Weights of a small GPT-style language model, trained from scratch on English Wikipedia.
Size: 5 heads of 64 (1 for keys and values), vocabulary 8192.
Architecture: RMSNorm before each block, rotary positions, no biases in attention or MLP, untied embeddings, normalized queries and keys, local attention windows, gated attention, norms scaled by depth, capped logits.
Each number is 128 + 24 x the weight over its row's rms, rounded and kept within 0 to 255. Layers, rows and columns count from 0. The size above them is the row's rms in percent of the matrix's.

# layer 12 attention query, 320x320, rms 0.0523, rows 31-33,95-97,158-161,222-225,286-288, columns 160-319
size [110  83  94  85  84  95  91  90  85 100  99 127  95 100 103  95  90]
[[177  90 145 110 134 145  97 130 106 146 145 106 131 161  58 128 158  99 139 151 104 174 111 155 137 179 111 136 156  96 147 133 142 150 124 143 122  89 133 132 120 141 128 107 131 138 150 128 116 124  94 113 122 129 137 141 122 156 123 111 135 143 165 162 119 131  66 183 120 103 127 121 153 159 128 132  96 156 144 149 171 104 129 114 138 164 147 153 104 144 105  63 105 145 144 133 122 151 144  82 162 112 164 163 129 114  98 109 114 149 134 148  83  99  66 154 113 129 106 122 163 161 138 101 135 131  73  84 113 187 147 127 146 142 122 124 168  98 152 131 138 146 107 145 134 131 171 124 114 119 123 103 108 143 105 127 163 140 143 133]
 [119 135 143 108 136 140 125 147 133 152 108 105 110 153  96 136 132 128 102 111 113 136 169 150 119 145 103 119 125  99 157 101 166 108 110 152 129 132  86 130 122 122 123 126 176 148 153 142 146  82 106  93 147 104 146 131 107 109 131 127 124  89 128 143 151 131 116 137 100 102 134 123 150 168  97 170 142 141 112 170 187 138 123 161 125 151  81 159 118 137  98 109 136 126 140 129 150 106 119  71 137 145 142 142 151 132 108 135 125 132 120 120 120 169  96 150  96 113 109 173 154 145 168 133 150 111 134 128 124 173 171 121 103 179 137  99 141  86 150 133 128 167 103 135 141 179 141 134 112 137  93 118 106 101 110 109 172 168 115 144]
 [104 144 176 115 187 144 128 148 198 121 125 147 155 155 127  65 151 102 142 123 127 125 162 107 139 114 146 140 167 112 137 113 151 139 144 148 146  99 110 116 112 120 163 156 129 121 168 105 143 118  83 110  98 111 169 145 121 146  96 187 162 144 118 128 179 144 108 115 130 113  68 132 105 161 157 149 119 131 118 161 154 120 138 151 126 111 122 150 139 103 130 141 104 123 120 154 117 125 157  97 136  86 134 133 109 169 100 110 124 107 130 107 119 122  95 144 140 123 145 115 136 123 187 120 141  97 146 127 134  77 136 145 170 126 193 111 118 154 157 170 150 104 128 141 127  82 138 116  95  99  90 146 156 127 134 108 117 154 162 121]
 [133 139 103 125 121  86 106 135  93 138 133 154  93 160 108 103 164  94 131 131 122 159 143 122 127 130 115 166 142 103 107 158 116 166 176 146 149 145 177  93 152 125 108 154 145 173 122 106  88 130 132 136 147 138 100 109 113 145 149 146 101 141 125 127 168 126 158 173 130  91 148 103  89 152 128 124 137 136 187 128 146 111 108 116 140 157 116  99 150 109 126 128 178 173 104 172  75 110 137 145 166 128  98 115 161 138 131 124 128  82 111 173 107 160 152 145 146 153 120  97 115 114 100 146 111 162 150 159 117 142 117 117 154 135 118 120 145 153 134 150  96 177 126 172 134 133 162 134 136 163 122 130 102 164 116 104 119 125  92 121]
 [138 126 121 119 144 167 112 100 101 165 112 127 105 138  70  71 149  99 117 149 124 113 138 130 149 114 120 153  97 110 111 104 130  97 117 125 163 114 128 113  97 139 133 140 140 131 115 114  92  98 117  85 112  97 130 121 142 116 123 131 119 141 145 128 122  74 144 161 124 120 152 116 167 167 113 106 148 183 144 117 167 113 158 127  88 113 116  82 155 156  94 114 148 150 143 147 139 106 140  92 128 145 135 138 143 121 144 114 161 133 130 164  98 130 125 160 123 118 142 113 181 160 149 163 144 142 107 140  81 119 103 119 111 134 116 112 144 126 125 107 101 110 117 151 142 129 138 106 102 152 135 118 117 120 113 131 161 118 138 147]
 [147 168 104 152 151 148 148 120 160 115  97 127 129 131 118  98 124 169  95  90  94  98 148 127 155 130 168 147 116  93  92 119 133 123 124 142 157 113 124 134 156 104 163 124 111 150 110 110 164 136 157 126 127 134  96 125 126 116 120  84 150 142 103  98 115  85 131 122 115 129  90 181 152  96 138 105 116 115  84 116 109 125 121 123  93 161 111 148 132 123 160 167 172 144 166 120  98 136 162 101  86 145 103 100  96 137 161 177 127 152 126 163  96 127 151 143 101 134 118  86 115 130 131 133 128  98 128 119 155 130 135  85 114 124 119 117 120 146 114 145 121 111  88 145 126  88 126  93  95 133  68 142 169 115 128 137 114 106 119 125]
 [140  99  82 124 126 114  87 126 118 101  72 106 129  97 132 160 111  77 105 131 127 154 117 123 145 109  93 153 129  99 155 119 113 102 131 127 133 129 137  86 168  60 141 130 117 108 130 117 172 197 145 135 110  93 133 113 127 112 135 126 116  97 137 113 135 132 132 133 121  86 110 131 120  93 122  96 116 143 160 118 107 148 133 115 124 144 103 137  89 125 156 162 137 143  87 182 128 124 158 145 119 111 135 119 110 100 125 150  84  79 135 106 137 105 133 144 140 136 128 124 127 132 124 137 139 108 127 134  80 140  86  99 131  89 128 111 122 161 141 121 124 179 149 135 118 155 135 120 137 138 147 141 167 183 106 104 133 103 118 139]
 [160 143 119  81 152 122 110 142 114 152 159  88 143 164  93 133 184  98 138 177  78 122 153 131 134 155 124 146 125 120 145 114  90 131 153 152 148 130 133 126  86 133 112 130 122 124 148 137 102 103 108 102 155 130 118 115 118 175 140 127 127 121  85 132 142  94  84 179 126 119 123 147 128 192 140 115 127 133 162 103 155 123 166 125 140 151 144 129 126 161 114  83 136 145 111 114 133 128 101  91 180 120 151 165 155 140 149 115 152 106  69 162 112 120 137 137 130 151 127 152 111 149 160  68 122 140  93 145 114 149 165 158 145 113  93  99 149 186  88 110 148 120 139 127 184 122 112 163  71 120 140  96 122 131 113 149 130 145 151 108]
 [168 133 135 115 141 158 120 119 123 161  76 159 114 122  75 120 146  95 118 121 144 145 150 101 152 153 122 178 165 116 137 163  73 118 129 125 134 149 121  99 151 174  96 145 157 146 124  90 135  74 120  92 114  90 141 110 116 130  92 148 119 130 159 191  95 110 132 133 117 101 141 128 149 159 108 118 154 124 106 154 155 123 121 154 164 155 135 114 112 125 171 145  73 161 141 162 158 108 123 115 135 199  99 111 145 149 100 149 119 136 140 127 128 139  92 147 140 113  72 109 141 136 110 127 121 170 136 132  47 111 122 119 126 166 123 124 131 144 118 124  93 148 107 167 156 134 110 128 120 141 139  71 119 104 104 126 129 131 122 148]
 [ 98 113 139 192 131 151 174 179 154 164  84 147 126 148 142 109 110 164 120 102 140 130 145 112 120  81 115 106 154 118 126 133 123 141 165 106 138 110 162  84 149 109 133 177 132 121 127 145 180 128 160  99 134 118 143 162 134 134 100 150 128 134 144 113 110 150 111 101 137 126 135 142 121 106 120 139 122 113 130  96 101 132 103 154 157 105 116 109 134 120 141 134 123 152 142 104 101 125 120 193 110  94 164 117  99 151 115 111  79 108 140 100 135 142 137  95  77 130  99 131 132  86 147  90 150 124 145 145 133 104 102 114 148  86 161 139 111 136 149 161 116 149 151 142 133 116 128 127 127 176 127 159 126 154 101  89 101  94 134 135]
 [125  93 113 119  82 122  98 163  96 142 139 121 146 112 123 113 135 108  86 173 110 136 118 131 121 193 124 143 121 145 148 117 177 145 146 128 130 120 122 128 171 124 159 116 115 141 164  91 110 121 116 108 166 117 116  93 110 110 157 143  82 119 107 167 145 119 137 138  85 132 150 142 152 112 137 127 137 159 139 133 119 121 103 107 164 166 140 132 128 132  68 100 113 106 163 146 180 163 128 142  96 181 130 163 157 137 166 129  89 117 155 148 134 108 121 127 155  99 105 131 137 170 130 117 115 149 133  92 110 114 146 144 157 119  97 164 161 181 138 145 124 150 144  91 153 129 126 112 101 107 156  82 127 151 106 114 178 137  87 146]
 [149 119 109 107 138 159  74 123 117 116 122 109 124 174  86 101 157 104 133 138 107 143  94 151 112 169 133 149 155  99 104 133 155 134 122 138 133 128 113 132 105  93  94 125 178 146 175  75 104  77 116 122 134 108 111 122 128 134 160 123 143 119 148 164 131  98  94 167  70 130 147 139 128 161 137 142 140 161 147 153 178  76 158 124 148 165 131 127 116 133 119  85  92 133 160 131 165 172 142  69 151 156 121 168 166 150 154 141 115 182 127 134 117 106 100 138 141 129 107 156 144 128 154 100 130 145 136  98 118 147 156 135 171 122  76 121 158 148 140 146 160 108  99  95 149 156 152 110 157 122 100 125 132 145 128 128 176 142  86 185]
 [166 166  98 121 119 148  98 127 107 137 123 132 101 161  86 104 149 136 132 117 154 161 122 159 145 127 129  99 140 107 108 112 109 114 121 143 170 164 143 122 127 121  83 125 169 121 183 107  82 105 122  92  88 143 126 127 107 157  99 131 127 151 128 158  77  89 150 153 107 123 157 147 130 143 110 160 155 146 136 153 167 123 126 129  93 133 118 122 111 117 115 150  96 124 128 154 173 159 124  96 141 103 108 144 176 141 102 125 164 164 100 169  93 117  77 162 139 135 102 131 161 135 157 132 121 150 119 142  82 129 161 139 115 145 112 104 158 118 106 146 138 124  77 143 164 175  96 120 119 158 114 105  88 101 140 167 163 151 116 157]
 [136 139 105 142 142 139 106 141 195 147 144 136 142 184 137  86 147 142 111 123 110 152 109 115 118 108 118 156 186  89 126 146 166 100 146 175 182 131 149 133 137 124 137 120 154 141 134 130 152 126 118 113 110 109 126 134 137 152 138 142 198 143 121 132 141 115 118 128  84 114 108 149 105 131 170 194 130 127 114 150 125 154 174 138 102 139 115 114 152  91 109 127 104 106  81 131 143 135 156  93 160  89 135 127 121 111 120 144 105 141 115 107 132 107  87 141 137 124 134 135 123  87 197 123 155 128 150 168 123  80 127 128 147 142 125  97 117 121 188 164 119 116 114 156 153  97 128 114 137 125  75 148 155 116 130 148 152 165 142 141]
 [122 105  46 149 142 162 118 145 138 116 123 134 124 128 158 115 111 122  90 140  80 128 145 138 103 116 138 133 149 144 130 111 172 124 138 132 132  92 112 157 127 142 109 103 125 148 146 128 127 182 155 115 149 115 145 100 114 133 134 125 128 124 108 101 184 106 110 101 108 104 132 133 130  70 112 120 134 116 120  98 140 159 106 116 135 156 133  95 153 155 124 166 173 128 133 123 167 107 128 133 106 147  84 113 173 123 123 152 111 107 153 114 105 119 135 111 121  84 142 127 107 153 142 115 155  79 122  99 170 121 142 136 139 116 111 140 137 138 113 143 102 129 181 103 115 168 127 110 112  90 129 121 209 158 143 157 143 119  90  95]
 [146 121 140 136 106 144  98 168  89 127 112 101 102 181 101  77 143 106 100 126 138 164 148 151 146 145 162 153 158 109 124 176 137 162 159 157 133  99 120 117 123 122 126 142 113 162 192  83 111 128 141 122 157 110 140 189 133 144 139 110 109 118 133 133 124 102 116 165 145 106 115 144 151 153 172 114 150 142 166 149 158  99 129 117 185 184 108 112 127 153 124  83 140 126 156 149 159 135 138  97 113 118 102 136 157 125 138 107 122 125 121 155  99 153  96 128 152  96 125 147 116 150 124 110 114 138  94 130 102 181 183 129 139 137 103 151 147 115 165 147 151 138 126 152 128 149 139 160 118 125 108 107 123 160 128  93 170 116 125 135]
 [160 143 125  85 136 143  85 122 124 140 136 149 108 126  95 106 117 121 138 174  77 128 138 133 141 146  85 124 139  85  99  78 147 136 123 128 141 156 135 112  88 150 127  95 147 118 115 100 113 123 130 135 148  92 124 123 128 128 109 134 155 128 123 109 138  85 146 154 143 121 160 104 143 149  89 117 145 112 151 170 153 115 173 182  99 112  93 141 119 169 116 117 103 159 134 152 118 154 137 113 137 162 170 161 104 111 151 136 151 123 139 140 101 136 122 136 128 132 102 201 147 146 197 131 150 151 103 142  72 162 134 125 123 113 139 113 137 167  57 120 140 103  87 141 145 168 127 109 107 122 123 101 109  82 147 137 152 168 114 119]]
# layer 12 attention key, 64x320, rms 0.0491, rows 30-32, columns 160-319
size [103  93 165]
[[113 135 104 116 122 105  92 168 132 126 143  75  96 119 143 105 155 134 120 119 114 119 168 145 143 150 133 140  87  99 111 155 132 118 155 104 121 143 117 106  88 161 123 126 131 155 170 152 128 115 136 159 160 134 147 111 167 165 133 176 103 117 145 171 139  97  97 154 122  96 156 120 177 120  97 110 138 137 169 145 174 154 128 118 138 160 119  96 126 131 119 103 123 163 151 137 123 126 130 102 125 128 154 127 197 129 143 117 119 113  98 157  85 133 131 148  77 112 124 140 119 166 145  93 115 116 137 114 165  88 144 104 125 131 139 154 108 128 125 148 143 135  97 112 126 107 157 145 127  78 130 129 152 132 151 112 157 115 133 114]
 [112 107 121 152 100 127 107 139 122 116 105  94 106 146 130 123 137 112 126 130 113 168 151 132 151 145 152 119 132  85 120 178 142 119 141 119 125 144  92  63 139 130 105 129  98 160 150 152 118 117 131 128 133 119 114 109 142 169 141 124 118 149  76 124 178 120  96 148 146  78 124 104 145 140 122 148  82 142 135 119 120 166 101 108 141 182 138  85 109 133 145 142 162 149 145 137 142 118 136 147 151 123 116 139 161 112 142 148 122  70  78 135 109 150 133 120 110 111 140 134 153 167 138  82 143  87  99 132 159 134 140  99 129 118 117 105 146 141 103 161 112 165 114 159 129 116 149 139 102 137 163 151 168 173 131 119 165  80 146 132]
 [173 139 127 101 138 152 112 161 118 144 109 113 119 158  71 133 158 131 142 132 101 166 147 147 171 172 114 136 152 113 156 176 112 137 141 165 162 134 138  98 101 106 108 122 150 153 147  92  99  99 123 112 126 124 140 111 121 139 122 151  92 135 119 177 152 125 106 186 119  95 157 136 155 176  88 128 115 127 149 155 197 136 113 134 149 168 139 131  97 137 121 100 121 163 150 160 132 148 147 106 159 113 112 136 153 130 127 135 122 144  93 170  83 142 121 124 132 141  99 114 151 175 175 122 136 132 120 146 123 167 167 136 155 128  98 112 130 142 124 133  91 156 105 131 136 134 161 166  95 136 107  96 119 152 123 123 159 140 123 150]]